From a checkpoint of a small transformer trained on Wikipedia.
Size: 21 layers, width 384, 6 heads of 64, MLP 1536 squared ReLU, vocabulary 29078, 93.2M parameters.
Architecture: value embeddings, capped logits.
Training: a variant of Muon for these matrices, 626M tokens, 4777 steps.
Each number is 50 + 15 x the weight over the matrix's rms, rounded and kept within 0 to 99. Layers, rows and columns count from 0.

# q: layer 2 attention query, 384x384, rms 0.124, rows 110-127, columns 0-127
# k: layer 2 attention key, 384x384, rms 0.124, rows 110-127, columns 0-127
# v: layer 2 attention value, 384x384, rms 0.124, rows 64-72, columns 0-127
# o: layer 2 attention output (transposed), 384x384, rms 0.118, rows 64-72, columns 0-127
q110:67 51 75 44 18 65 63 78 33 48 48 41 42 48 69 38 74 59 21 56 32 67 51 65 81 46 46 29 67 09 70 66 53 34 59 52 53 23 79 79 15 36 45 52 24 55 42 40 50 46 41 35 15 51 46 51 59 27 59 28 36 19 57 76 72 43 37 74 36 57 25 30 60 66 67 62 59 41 50 66 11 49 41 49 63 58 45 46 57 47 75 64 64 56 27 23 55 76 52 55 38 56 56 44 52 61 72 31 48 51 46 45 44 51 68 29 53 65 41 43 71 63 52 62 20 02 15 38
k110:46 50 58 63 47 50 58 39 42 63 49 19 42 51 31 44 19 43 64 54 52 41 40 37 69 71 41 46 53 29 62 34 60 21 44 64 56 46 38 44 40 79 40 58 81 56 34 49 48 61 84 21 94 39 59 55 80 54 59 44 29 60 33 47 52 53 62 35 64 71 53 60 34 48 36 72 28 58 62 44 79 52 49 36 51 52 54 70 49 46 56 16 59 85 77 47 60 57 64 55 56 84 42 45 47 62 50 48 61 30 53 37 63 44 42 41 65 60 47 26 58 60 39 27 33 58 50 39
q111:54 52 45 52 59 55 55 30 44 64 65 43 56 40 39 57 47 38 52 64 62 60 86 32 70 76 41 25 55 10 54 74 48 38 30 35 71 64 44 47 34 31 37 69 31 31 27 37 31 62 60 49 32 31 62 43 38 74 68 69 53 49 35 50 46 39 54 04 56 35 34 53 47 50 48 47 43 37 49 72 77 47 39 37 00 34 51 48 54 40 33 55 50 49 33 40 86 58 57 31 74 68 34 63 37 43 20 43 61 59 37 55 52 69 46 54 42 57 69 33 24 47 45 27 52 43 31 47
k111:63 39 46 70 28 89 58 17 44 63 34 57 54 46 48 47 28 42 55 58 69 40 37 64 29 41 48 49 57 51 70 59 23 43 59 46 19 48 65 51 28 49 59 18 59 44 34 60 33 45 54 51 49 45 44 54 91 35 38 26 45 34 35 62 65 60 69 46 51 22 64 66 48 57 46 57 52 54 49 43 50 64 66 64 53 40 55 58 59 33 57 58 39 27 63 51 52 65 34 36 34 43 53 33 31 49 62 53 41 37 51 81 43 54 84 54 63 52 21 47 51 70 62 39 38 40 20 76
q112:59 35 36 48 45 31 74 33 48 77 55 69 49 81 63 39 31 28 38 48 42 22 61 64 31 48 45 53 30 85 64 82 11 69 38 47 51 61 65 52 48 48 50 52 50 54 42 45 45 16 26 50 72 60 47 53 80 59 73 55 20 36 60 63 39 49 81 57 49 70 49 79 47 67 61 31 49 39 53 68 26 75 49 55 59 40 60 26 35 61 52 58 43 43 32 64 71 42 52 45 44 56 45 28 47 43 28 42 70 58 51 65 62 25 46 64 55 84 41 64 56 64 64 53 57 17 45 55
k112:51 26 68 53 51 48 32 73 50 24 48 42 53 43 49 56 57 49 74 46 52 59 53 33 68 35 58 45 35 35 55 61 59 57 37 74 62 62 27 62 16 52 46 63 41 44 62 82 30 45 64 79 27 67 37 63 45 64 52 46 49 44 67 61 38 55 65 40 42 44 35 61 62 37 64 80 45 54 67 33 60 49 31 71 25 51 65 72 33 51 64 34 72 44 21 87 55 70 67 20 46 51 31 63 64 41 62 64 66 50 49 82 12 47 60 65 76 58 61 46 72 57 67 38 47 48 38 17
q113:31 56 66 34 57 41 68 56 63 64 63 38 54 55 24 70 59 35 43 39 51 42 35 39 60 40 57 59 19 28 59 79 39 35 51 84 56 52 45 62 71 64 22 49 59 33 38 37 44 42 58 30 59 29 28 50 37 44 53 76 53 50 26 66 51 51 59 52 54 45 39 40 49 40 77 51 51 57 38 55 53 52 66 27 13 65 58 61 55 46 55 70 52 57 43 36 43 58 67 55 38 21 52 42 50 38 68 40 40 47 60 43 58 52 42 50 40 56 43 30 72 42 47 78 63 57 59 37
k113:78 68 29 42 54 24 49 34 59 51 54 67 44 69 52 59 41 51 59 75 48 23 50 70 51 39 39 72 57 52 69 40 42 58 33 74 47 35 62 34 66 29 61 40 33 84 46 58 73 55 54 53 47 29 46 35 55 47 47 26 60 36 44 71 70 20 57 42 67 52 67 36 60 48 45 47 70 85 58 39 64 41 44 54 15 59 41 55 49 49 25 46 54 46 56 52 41 26 44 58 65 53 48 69 14 35 24 43 60 53 46 33 33 45 55 53 45 30 40 49 48 47 44 56 62 44 36 65
q114:78 55 39 91 63 45 25 38 56 69 51 55 45 63 49 46 70 49 45 44 62 45 59 55 40 49 45 62 37 63 78 49 19 91 40 71 29 42 37 48 48 40 56 61 45 35 77 37 66 83 47 30 42 54 29 47 35 26 63 44 59 60 57 30 52 35 51 52 28 47 44 64 44 50 68 56 40 33 56 49 57 35 37 33 53 68 46 39 31 47 38 67 36 49 53 54 24 34 50 48 52 60 37 22 72 39 52 47 24 52 41 25 50 44 41 71 56 72 75 43 44 60 58 36 61 45 40 45
k114:60 53 59 71 37 83 48 15 37 46 94 40 49 44 83 55 59 35 47 42 48 48 24 63 44 54 51 64 43 55 44 50 48 33 57 32 57 42 80 55 51 37 45 44 45 59 48 55 63 58 49 51 57 48 42 50 50 79 38 74 36 29 41 60 73 45 58 40 32 20 60 47 57 51 52 31 48 40 49 61 43 68 50 51 46 54 49 39 43 99 64 46 42 64 69 63 50 58 61 50 51 52 54 63 39 62 64 51 59 78 55 46 42 59 69 48 37 45 68 53 40 38 56 57 54 43 58 50
q115:74 35 38 61 80 51 35 43 44 37 38 64 48 61 39 36 42 62 66 53 51 41 61 66 50 55 39 50 48 41 59 39 41 17 61 59 52 59 13 58 49 33 42 30 58 78 71 86 30 26 52 42 25 43 69 45 76 42 32 70 51 57 52 61 52 52 61 46 56 41 71 59 38 42 76 51 34 46 35 49 59 27 28 37 46 45 61 52 72 58 28 48 68 38 42 45 67 63 60 81 61 43 54 41 40 54 38 52 49 37 44 43 50 41 42 61 26 44 77 62 46 43 70 66 36 44 43 63
k115:30 39 47 85 18 69 75 78 65 44 46 31 48 46 38 54 43 42 33 66 59 46 35 44 59 62 69 31 31 50 45 32 68 63 42 38 66 52 49 47 55 53 45 41 62 54 27 59 81 71 61 50 59 66 60 44 63 45 44 37 60 51 65 52 63 44 50 60 45 35 39 25 41 14 52 27 45 61 43 61 45 51 59 51 51 32 42 36 47 24 31 49 31 50 19 47 36 61 49 61 36 73 60 30 51 48 55 46 74 76 43 40 59 32 44 36 85 60 67 73 67 48 64 50 57 34 60 36
q116:45 47 50 68 54 47 29 53 45 58 63 27 34 40 32 59 46 35 60 31 43 62 38 53 47 24 56 50 50 70 57 49 46 58 58 65 38 31 35 54 42 55 37 49 48 29 40 34 58 54 55 45 45 27 67 44 50 46 35 65 40 76 62 65 43 46 55 52 37 80 68 43 72 52 54 63 51 50 24 70 40 50 61 41 40 59 40 60 59 46 41 56 39 27 57 32 39 66 42 39 67 60 54 32 28 61 33 69 40 78 55 53 55 43 46 33 56 55 39 57 20 47 55 28 18 63 65 50
k116:71 47 34 45 43 49 39 36 57 53 62 71 53 68 42 59 49 54 35 31 66 54 19 52 61 67 41 72 32 30 54 51 18 46 48 09 62 78 54 62 41 58 25 35 52 37 56 29 61 57 29 18 50 57 57 66 45 60 55 60 60 65 46 57 61 41 60 84 36 44 52 53 69 49 57 61 50 51 74 66 66 48 32 47 43 61 62 46 44 50 67 60 49 72 51 84 41 44 09 31 28 67 64 43 40 44 44 88 47 53 42 62 65 68 49 58 69 47 55 47 21 59 72 51 57 71 60 31
q117:21 48 44 47 30 50 48 81 63 50 41 64 43 62 53 34 39 40 67 56 75 55 52 49 70 59 39 56 50 38 56 40 51 35 63 49 64 34 49 48 65 43 40 37 37 66 15 40 48 64 89 55 59 42 53 29 42 43 65 42 50 32 50 34 59 52 25 45 39 47 29 34 45 47 49 27 50 46 39 45 48 59 21 83 55 34 83 51 37 99 38 69 38 55 44 74 39 42 41 26 15 50 65 48 42 46 56 41 84 50 52 53 68 41 41 70 37 68 54 34 56 53 44 59 48 90 49 55
k117:53 63 42 54 54 79 53 28 59 42 49 34 35 47 40 32 80 31 33 61 37 71 60 58 26 49 59 34 59 55 28 64 84 49 48 66 61 76 67 51 43 53 56 88 41 63 32 46 68 67 60 62 42 35 27 46 50 68 32 59 26 61 55 53 50 50 67 65 55 52 59 49 66 47 71 47 51 50 47 49 44 52 46 29 41 51 36 57 28 48 70 69 36 12 40 50 39 59 36 46 47 29 27 27 31 49 43 64 48 48 74 42 46 69 45 59 66 32 43 28 56 43 53 58 31 52 45 65
q118:53 60 63 73 51 49 95 51 32 81 27 48 49 47 25 58 54 56 85 57 61 76 39 60 81 35 51 41 32 59 74 39 70 44 57 53 48 78 44 34 59 54 50 57 63 52 39 57 42 43 41 40 62 38 24 39 67 62 26 59 52 36 39 47 50 99 47 58 38 37 47 59 58 49 55 60 42 19 43 50 67 67 24 33 33 48 63 52 50 49 38 46 60 47 33 38 46 51 70 60 26 47 38 73 33 48 47 59 39 26 41 36 46 66 42 59 69 49 77 48 59 49 65 64 37 34 63 48
k118:27 54 38 52 62 41 42 42 42 28 34 97 57 55 71 66 72 60 38 58 63 48 48 55 38 37 57 31 76 52 38 55 71 48 40 83 57 68 47 38 45 49 49 89 46 68 54 54 68 58 60 60 68 51 45 46 62 54 35 32 47 50 47 30 52 41 59 52 24 40 43 49 54 63 37 31 51 36 45 32 57 68 44 58 48 49 48 70 39 77 62 75 42 56 44 53 25 43 45 43 56 34 69 75 36 39 35 45 38 71 38 30 48 50 61 45 49 55 74 48 69 80 59 53 38 41 56 81
q119:27 37 50 37 61 45 66 43 59 37 59 40 41 49 51 60 76 07 55 64 40 62 48 74 55 58 49 30 45 36 49 64 45 27 50 55 87 36 30 53 35 51 40 72 45 59 42 54 53 76 42 42 47 40 60 32 31 74 40 58 39 53 54 44 41 42 18 49 51 43 37 39 46 47 44 71 52 53 61 54 68 58 60 34 60 28 38 57 38 61 24 61 50 55 54 32 63 59 43 58 62 52 31 52 68 46 36 27 34 45 71 39 42 42 53 32 40 46 76 52 47 61 46 58 29 55 29 48
k119:42 46 64 48 47 40 45 36 45 44 67 33 43 58 42 61 73 73 58 53 50 63 64 48 31 52 87 37 80 31 49 69 57 68 55 47 57 46 18 25 54 90 43 48 55 51 60 54 43 62 37 38 59 52 42 53 69 57 61 32 40 48 66 74 49 53 13 62 50 35 46 68 63 56 56 48 60 18 35 67 61 60 62 32 61 63 62 63 42 52 47 54 41 45 55 47 44 66 40 59 39 60 38 60 57 51 41 82 55 43 44 66 55 57 45 35 58 28 62 37 46 65 59 43 55 69 25 69
q120:35 45 30 39 46 52 73 49 27 62 70 72 80 64 27 61 50 37 52 51 48 44 20 36 72 49 40 52 34 40 46 47 55 54 27 53 66 45 61 66 53 50 48 58 57 59 73 56 20 70 56 59 67 67 32 20 72 52 72 70 46 39 78 42 58 51 55 80 52 41 79 28 66 56 59 49 50 54 56 60 77 53 61 37 51 45 51 61 23 26 55 52 52 64 76 27 48 59 72 60 55 29 34 56 41 48 66 70 45 60 72 47 34 48 52 41 54 43 68 42 52 73 72 29 34 38 74 60
k120:42 58 44 64 32 71 55 55 43 65 78 36 48 51 25 76 50 87 41 60 55 67 69 49 46 40 42 47 42 59 17 53 44 51 52 63 60 71 47 66 51 40 55 44 54 57 29 59 61 33 59 59 80 61 58 44 55 68 52 51 51 62 51 76 36 24 43 64 44 24 44 50 36 19 61 40 54 42 64 60 65 50 52 69 16 23 51 63 54 49 26 53 42 31 26 69 51 70 51 58 32 30 59 55 43 64 41 69 71 48 49 44 54 55 52 62 54 40 44 44 66 56 63 33 61 41 38 62
q121:37 61 56 53 55 67 46 31 51 18 52 59 40 54 69 42 31 60 63 50 74 41 53 31 69 29 50 59 61 66 40 49 58 59 62 41 45 57 48 59 81 32 49 59 30 59 37 58 54 40 74 60 31 30 52 58 35 65 67 20 46 70 74 30 37 23 53 62 65 37 54 33 62 61 20 56 54 71 60 32 69 02 52 36 56 16 40 44 34 36 43 48 46 51 46 32 28 62 61 91 64 50 33 61 62 72 43 27 75 64 60 95 63 44 50 42 50 60 54 40 42 50 32 42 16 38 68 46
k121:31 66 67 60 51 37 53 46 47 44 54 46 36 57 67 28 42 69 58 59 47 74 61 51 43 50 43 41 34 43 33 48 48 44 69 66 56 44 72 56 31 49 27 71 38 44 58 51 53 47 51 71 56 67 47 34 31 62 41 56 48 80 39 57 49 45 49 21 41 36 70 55 56 68 37 49 51 57 24 64 72 57 57 29 52 63 38 17 48 41 34 46 46 60 32 46 34 72 62 44 42 50 46 32 49 60 50 40 39 67 69 66 58 23 43 49 44 46 64 47 53 52 58 63 68 60 24 62
q122:63 36 92 71 52 49 70 57 37 71 66 48 54 51 66 44 48 60 59 40 51 27 82 19 29 58 62 26 48 36 42 32 52 55 49 57 49 45 37 33 53 71 47 51 52 58 47 60 64 59 56 62 44 45 46 62 47 63 39 58 59 45 51 63 51 67 75 39 42 29 60 45 49 45 49 72 47 53 29 57 52 71 52 57 56 68 45 54 60 23 54 40 29 50 63 63 67 39 54 73 46 42 57 26 44 70 61 96 64 56 35 47 18 55 49 39 46 79 40 61 34 35 54 69 76 69 46 69
k122:32 57 50 61 65 42 35 67 61 44 42 47 35 68 61 57 31 48 38 52 70 48 76 53 37 46 65 64 63 49 47 58 55 27 30 31 54 56 30 82 65 50 15 19 52 62 41 35 54 75 57 58 50 43 46 58 50 44 62 33 38 37 41 40 71 39 46 36 67 53 47 51 34 50 41 58 70 30 39 60 46 76 31 48 30 61 46 59 66 60 56 30 35 37 60 62 74 61 56 46 59 55 60 53 40 49 58 38 65 48 63 41 67 39 20 27 67 23 32 67 53 52 64 63 44 27 47 39
q123:77 65 48 40 41 58 76 25 31 44 37 60 79 58 24 56 43 55 56 53 34 36 48 46 40 43 44 51 39 46 44 57 44 64 68 53 45 29 59 55 87 48 58 18 53 61 45 51 64 72 78 72 45 59 48 64 41 48 66 33 40 58 39 48 72 36 79 62 23 72 54 66 37 53 72 51 49 52 47 46 29 51 58 55 40 73 44 59 58 55 54 47 55 61 33 48 56 35 63 39 44 47 68 58 61 57 49 71 47 24 40 48 67 42 37 30 62 37 54 58 61 62 65 64 18 55 69 43
k123:48 52 23 50 21 47 64 73 64 74 46 67 48 33 49 33 39 39 57 38 60 31 52 69 63 40 36 36 51 53 58 49 63 75 26 75 49 21 71 40 46 52 43 25 41 32 45 53 62 54 53 47 37 30 29 34 39 65 36 66 45 34 44 61 53 71 40 46 31 50 67 23 44 45 71 43 68 76 60 40 52 43 85 40 45 51 62 41 40 39 50 62 44 48 57 46 47 39 54 19 76 45 39 64 59 53 52 60 71 73 44 19 52 38 38 37 49 62 54 41 41 34 50 43 60 25 33 38
q124:31 45 59 56 56 46 58 76 41 37 36 43 55 46 66 72 55 39 69 63 45 27 35 74 45 59 62 16 69 56 54 43 17 46 43 63 13 42 60 33 35 48 65 64 37 49 56 39 42 58 82 66 61 79 52 58 46 45 30 48 34 51 53 50 47 38 46 69 63 54 44 77 44 61 37 52 30 48 44 60 53 48 53 66 74 18 16 56 67 49 67 36 34 65 41 51 67 64 68 64 33 31 55 58 41 33 63 82 46 29 47 77 38 66 52 39 38 57 69 45 38 37 51 49 42 52 52 37
k124:56 46 45 51 81 60 61 49 46 51 42 26 87 68 62 30 41 43 36 32 32 53 68 50 69 39 74 42 51 85 63 56 48 40 36 54 50 42 62 76 33 55 62 51 39 26 33 66 55 58 20 75 54 37 52 60 26 42 68 39 59 42 37 41 25 41 88 56 23 40 33 67 27 52 37 57 57 60 45 23 73 51 65 24 86 77 47 25 52 36 69 49 50 38 61 31 31 69 58 37 53 41 50 47 29 57 47 40 56 41 53 44 31 50 68 62 37 37 49 42 21 51 67 68 57 43 43 52
q125:50 31 56 49 31 54 44 74 50 67 50 41 38 46 71 54 36 62 67 60 40 24 64 60 44 52 64 72 55 55 50 29 71 23 41 33 76 39 19 35 72 47 54 47 68 67 43 23 76 33 52 64 50 54 54 41 20 48 59 64 49 52 56 35 55 67 69 47 44 39 49 44 30 41 48 51 23 36 49 44 33 25 53 54 45 52 60 49 66 65 31 48 38 83 48 27 43 35 62 78 78 50 50 22 59 45 43 50 68 58 33 55 22 53 43 47 39 40 61 43 67 62 61 64 50 53 52 30
k125:63 48 69 72 45 67 52 40 34 60 12 49 39 54 63 57 52 39 36 58 74 49 48 50 46 33 48 19 43 31 67 65 53 69 65 40 15 45 36 51 44 47 26 69 55 50 59 39 75 67 58 52 46 62 49 66 52 42 48 46 64 46 21 72 38 28 33 41 50 29 66 56 41 59 82 44 61 28 54 57 60 62 27 51 47 35 32 41 62 37 54 58 39 62 71 44 73 40 63 45 35 53 46 49 61 65 70 76 57 32 35 41 71 36 70 59 49 57 32 57 74 66 69 44 45 32 41 56
q126:48 40 24 44 56 50 56 39 35 53 56 56 54 47 35 69 48 38 18 58 43 72 64 52 44 34 49 49 47 54 35 50 44 74 52 77 47 36 45 49 38 43 43 47 52 50 31 61 67 39 59 49 55 42 51 47 54 55 66 46 78 44 52 55 39 45 57 46 65 51 47 64 42 63 60 39 35 50 28 65 43 39 40 41 17 71 57 49 38 55 35 40 52 53 45 67 60 46 37 72 39 46 31 40 60 48 38 50 69 39 48 52 46 36 54 59 43 61 61 55 42 60 65 27 39 47 48 77
k126:45 42 15 50 46 50 47 60 47 46 62 42 37 56 41 45 64 57 43 62 57 63 49 48 37 54 45 57 48 62 46 62 71 44 26 50 54 49 52 74 32 49 54 35 42 56 57 44 30 51 68 53 57 69 41 50 25 35 52 26 41 11 65 54 57 70 41 75 32 28 55 40 57 45 36 46 55 48 49 42 53 46 64 34 47 59 58 32 46 44 50 63 56 46 54 67 60 45 45 49 50 59 28 38 41 56 42 42 31 59 73 45 95 64 61 50 85 47 65 42 51 32 40 34 44 26 60 56
q127:61 40 56 38 40 28 71 43 37 59 72 41 41 64 35 44 38 79 72 47 28 71 60 40 33 45 74 58 50 44 52 48 43 58 73 39 40 44 56 50 42 59 64 51 55 47 68 34 52 57 58 48 37 69 45 76 39 36 22 50 33 49 40 49 33 64 53 27 28 71 67 49 64 64 59 62 29 38 63 53 35 33 27 53 58 51 66 46 52 46 38 39 33 59 57 49 56 50 43 38 28 26 60 55 37 65 61 44 84 48 42 53 32 54 50 27 53 38 59 35 11 57 49 52 53 70 40 55
k127:53 60 64 46 41 68 41 62 49 57 61 58 59 57 42 81 67 21 47 58 47 44 24 85 49 63 58 41 16 42 78 52 45 45 37 54 71 55 53 53 49 63 55 42 64 21 41 60 26 72 53 17 65 59 55 53 54 48 54 69 68 47 34 46 54 51 55 61 34 63 34 52 30 70 74 45 50 72 42 59 39 37 51 70 54 43 20 35 45 53 39 70 85 55 60 65 58 60 58 36 47 52 38 32 32 58 51 38 35 67 46 49 21 66 78 47 78 50 41 45 32 45 41 41 62 43 45 25
v64:38 80 72 43 64 59 36 62 74 42 51 54 57 63 31 74 61 46 63 36 42 52 46 43 38 54 73 37 30 71 32 42 34 76 39 56 53 40 66 44 77 62 50 61 47 65 10 57 64 58 52 63 42 56 57 40 65 69 58 34 62 39 36 21 49 75 50 64 21 32 30 55 41 69 25 49 41 49 64 59 54 48 56 55 44 60 60 82 58 74 46 72 33 63 72 59 34 33 49 25 48 68 47 40 41 45 46 59 39 45 57 55 62 63 32 38 56 45 83 42 60 51 52 44 52 53 38 74
o64:38 34 30 60 30 60 49 66 26 40 45 35 70 56 70 61 47 53 30 61 62 53 52 42 66 59 66 78 34 65 74 41 27 62 64 33 50 75 65 31 57 43 52 35 60 34 69 11 59 41 59 43 73 54 57 52 32 59 53 43 86 65 47 62 35 48 62 10 36 44 74 53 69 43 51 64 35 38 35 47 54 59 39 61 50 44 34 52 27 48 70 42 61 48 43 47 45 25 53 37 64 36 59 65 47 25 60 72 36 57 46 70 27 33 48 00 16 51 36 27 49 63 51 59 40 27 41 75
v65:38 38 49 24 65 55 59 47 50 24 47 38 35 51 62 22 44 62 31 44 55 33 27 82 91 38 51 72 64 60 45 47 58 49 42 58 53 61 59 54 43 57 31 56 56 46 64 40 76 40 42 72 45 69 34 62 40 40 64 43 80 45 57 63 46 57 64 78 49 23 30 49 58 54 41 78 55 37 67 54 48 67 53 89 64 39 65 34 37 32 15 58 60 59 60 11 46 50 36 52 40 43 26 51 64 33 40 36 66 51 62 29 39 65 55 60 34 29 51 40 50 59 38 52 43 44 42 44
o65:51 61 31 55 22 79 32 45 28 44 56 63 33 72 68 65 42 59 49 52 60 44 56 38 67 65 35 46 59 39 31 30 66 51 59 77 32 39 58 61 62 47 61 49 51 59 34 54 28 53 67 39 62 28 66 45 52 61 18 40 45 36 43 79 55 63 45 35 56 60 23 41 41 69 59 60 12 54 57 38 45 29 53 60 54 75 35 58 68 39 82 53 35 51 43 93 65 42 68 41 43 48 44 39 19 29 48 54 47 55 48 48 45 56 80 33 69 42 49 45 59 53 96 44 49 56 39 31
v66:58 25 52 24 32 57 40 23 29 55 47 34 52 65 64 38 00 30 51 59 38 40 48 37 48 36 16 56 57 57 58 35 64 43 47 49 78 61 60 27 43 22 42 38 66 58 64 55 53 41 53 65 35 44 34 82 99 20 48 34 33 48 56 55 32 33 50 64 78 41 55 48 08 34 34 37 58 67 50 51 58 74 56 46 55 52 45 76 69 28 62 56 51 57 64 57 49 55 67 61 46 54 52 62 35 51 52 62 49 72 39 29 58 70 93 62 62 43 53 55 52 49 42 68 62 48 55 48
o66:47 51 38 31 72 57 46 75 53 53 49 21 50 45 47 54 30 59 45 67 71 62 60 49 34 51 56 56 79 34 34 61 37 48 64 53 40 63 05 45 50 91 45 72 47 46 18 69 48 65 47 46 51 74 68 59 09 47 60 99 41 35 36 57 73 60 46 71 25 77 49 24 51 51 28 31 77 68 42 50 26 32 55 91 57 58 61 71 43 58 52 56 41 56 67 69 14 53 54 53 57 36 45 56 95 38 67 55 61 56 70 66 47 43 32 42 71 54 47 32 34 59 61 48 40 45 66 27
v67:14 49 38 45 78 69 37 67 41 42 54 60 37 70 87 64 47 36 38 29 40 49 50 55 53 81 49 54 51 38 35 51 74 43 30 66 41 52 34 48 34 76 43 59 32 29 41 63 74 52 61 23 62 37 31 45 48 42 85 31 79 64 60 70 38 52 31 50 54 50 46 48 44 29 13 75 61 43 48 71 50 97 58 30 41 33 58 35 51 53 80 51 23 37 35 61 75 44 51 76 46 34 56 49 51 10 39 37 48 26 35 56 52 24 23 57 51 46 28 44 39 53 62 23 33 41 08 51
o67:54 59 27 64 23 33 65 42 65 42 34 50 76 38 28 49 56 57 65 54 44 64 48 54 66 21 30 35 25 63 57 69 52 35 31 52 51 27 47 61 68 47 51 74 53 65 42 85 50 42 75 69 32 46 46 49 45 27 50 52 57 46 32 62 23 68 46 53 88 57 62 43 51 56 60 52 58 39 50 47 61 24 61 57 60 78 48 97 20 83 73 37 48 46 54 53 64 71 46 43 46 29 50 62 25 68 38 64 52 33 35 54 61 48 34 83 39 38 38 61 34 66 53 70 57 36 55 38
v68:43 55 39 66 29 42 35 65 42 50 90 99 60 46 67 48 39 58 50 43 47 70 33 51 46 30 46 61 42 53 50 56 49 10 73 49 48 31 38 68 57 48 56 54 59 22 53 85 67 69 62 65 49 42 54 69 59 59 53 56 66 85 34 36 36 46 52 90 15 71 51 50 47 29 19 58 25 46 44 65 40 69 61 45 22 42 29 27 34 57 41 41 35 73 63 42 31 21 37 51 56 37 76 57 41 45 30 33 26 53 55 45 42 36 33 29 59 34 66 63 60 36 73 49 37 68 69 54
o68:62 61 59 62 50 26 82 80 53 33 28 62 35 50 44 36 39 50 72 58 60 36 57 28 58 53 48 49 25 59 50 34 50 56 58 66 37 51 58 68 38 36 84 66 47 83 44 46 63 54 52 70 50 39 54 44 19 50 41 70 48 50 55 58 28 35 31 29 53 33 27 50 64 77 29 29 49 39 44 41 55 39 57 47 37 43 42 41 24 62 37 71 59 60 68 57 72 65 49 58 63 60 22 65 46 45 49 55 50 43 42 77 71 63 52 77 54 38 43 57 56 48 46 53 54 58 48 91
v69:42 54 32 76 37 52 58 49 45 68 58 66 72 55 42 39 59 46 54 65 53 45 56 48 49 51 58 34 43 62 47 41 19 75 60 52 58 60 45 48 42 45 22 60 35 86 62 44 63 35 68 29 68 53 62 47 26 63 56 66 67 78 46 55 60 45 45 47 47 42 38 51 46 80 52 66 31 38 42 38 54 24 46 56 29 56 74 72 56 67 63 05 64 42 57 59 46 58 30 29 68 56 45 36 57 49 48 71 61 63 40 46 82 41 61 22 41 45 45 60 44 66 59 41 40 25 33 59
o69:37 17 65 43 24 47 42 35 59 32 28 47 53 35 64 47 41 46 61 61 37 58 56 69 32 49 80 45 42 72 16 37 28 47 64 64 34 45 57 00 80 61 47 53 64 49 50 33 47 21 60 65 45 50 64 63 51 51 55 26 53 51 75 34 28 52 46 30 53 44 58 42 39 62 80 38 54 41 77 55 55 36 77 35 71 47 36 40 56 51 50 22 44 49 55 50 39 58 59 62 53 69 34 53 58 57 38 40 42 55 14 58 57 37 62 52 48 54 48 46 74 57 48 67 76 55 47 18
v70:45 50 48 24 71 62 36 69 41 43 66 49 56 49 47 51 71 35 37 63 47 41 30 55 44 48 55 34 70 63 43 39 61 44 53 44 71 34 07 53 71 49 33 41 58 25 35 54 42 65 66 22 13 49 52 53 53 53 45 40 37 31 70 66 77 37 79 19 40 57 36 27 50 41 54 76 85 45 54 45 56 41 45 37 40 51 21 83 57 28 42 70 48 40 34 44 51 48 30 39 66 48 54 26 26 63 61 41 11 41 47 75 59 37 51 44 28 94 42 54 54 59 47 60 35 25 49 58
o70:65 43 06 61 85 66 41 57 62 61 42 22 55 54 46 43 48 59 51 82 39 44 50 65 69 58 50 69 52 58 87 66 47 37 57 35 52 61 70 50 62 49 57 43 40 77 55 55 20 58 47 73 78 42 46 72 49 39 59 28 27 72 39 43 63 45 36 45 44 36 25 33 63 70 76 32 54 54 56 51 72 49 04 71 49 64 46 56 42 74 63 49 34 67 78 67 40 65 31 64 42 66 62 56 17 18 52 31 51 31 49 76 44 47 40 86 56 35 55 35 63 71 47 50 65 40 54 87
v71:39 32 32 63 53 35 55 74 54 92 39 44 71 36 47 81 37 82 71 46 61 51 77 58 31 58 55 69 45 65 46 38 38 60 45 44 70 77 71 61 60 45 32 67 51 62 35 75 44 59 38 66 69 59 40 51 52 49 36 43 34 49 34 32 64 61 69 36 28 26 36 32 50 48 47 20 68 44 38 52 48 19 64 44 61 30 48 75 38 46 57 44 52 25 49 34 52 50 60 78 52 55 41 67 70 71 72 79 43 53 30 62 53 60 39 56 42 49 62 74 39 51 47 61 28 18 32 76
o71:64 44 71 66 52 49 49 24 34 55 64 55 73 43 59 44 39 67 46 63 56 48 63 25 26 41 56 61 56 64 39 52 52 60 34 74 50 50 44 22 37 67 47 60 46 39 63 39 44 37 19 47 47 75 80 61 47 74 46 52 66 44 58 20 28 52 61 31 44 56 64 51 80 36 56 10 50 53 54 44 43 43 45 36 42 50 49 57 68 53 46 80 32 71 33 41 44 49 75 49 32 48 38 33 57 61 67 67 46 46 47 18 20 65 53 58 38 75 43 27 47 71 44 41 61 73 49 80
v72:49 34 62 59 29 46 69 20 63 69 58 38 55 59 36 67 41 55 50 40 69 56 68 56 58 37 61 60 60 84 39 23 41 46 85 11 28 65 66 57 56 44 62 33 61 71 33 64 24 68 58 36 66 62 57 52 41 45 45 43 38 44 59 50 43 40 31 64 71 45 37 46 52 75 27 24 50 23 35 51 41 32 51 56 76 13 59 69 51 53 51 48 75 32 61 57 74 53 48 69 90 34 56 63 74 40 54 29 29 73 57 43 39 48 42 54 48 58 54 56 55 37 42 53 66 42 47 61
o72:27 59 42 50 69 56 19 76 45 58 56 44 39 43 41 34 22 90 63 59 55 31 71 35 50 63 37 45 34 46 49 44 44 40 39 64 47 36 35 78 46 49 46 61 32 33 68 25 48 26 50 49 46 46 64 21 47 41 26 37 57 47 41 50 67 48 69 50 44 32 48 64 51 44 64 64 52 49 59 39 42 73 57 38 57 74 59 34 66 48 52 47 58 70 26 55 38 12 37 80 37 49 72 62 59 60 39 49 67 45 83 62 70 59 48 32 83 62 54 64 38 54 48 59 25 61 31 38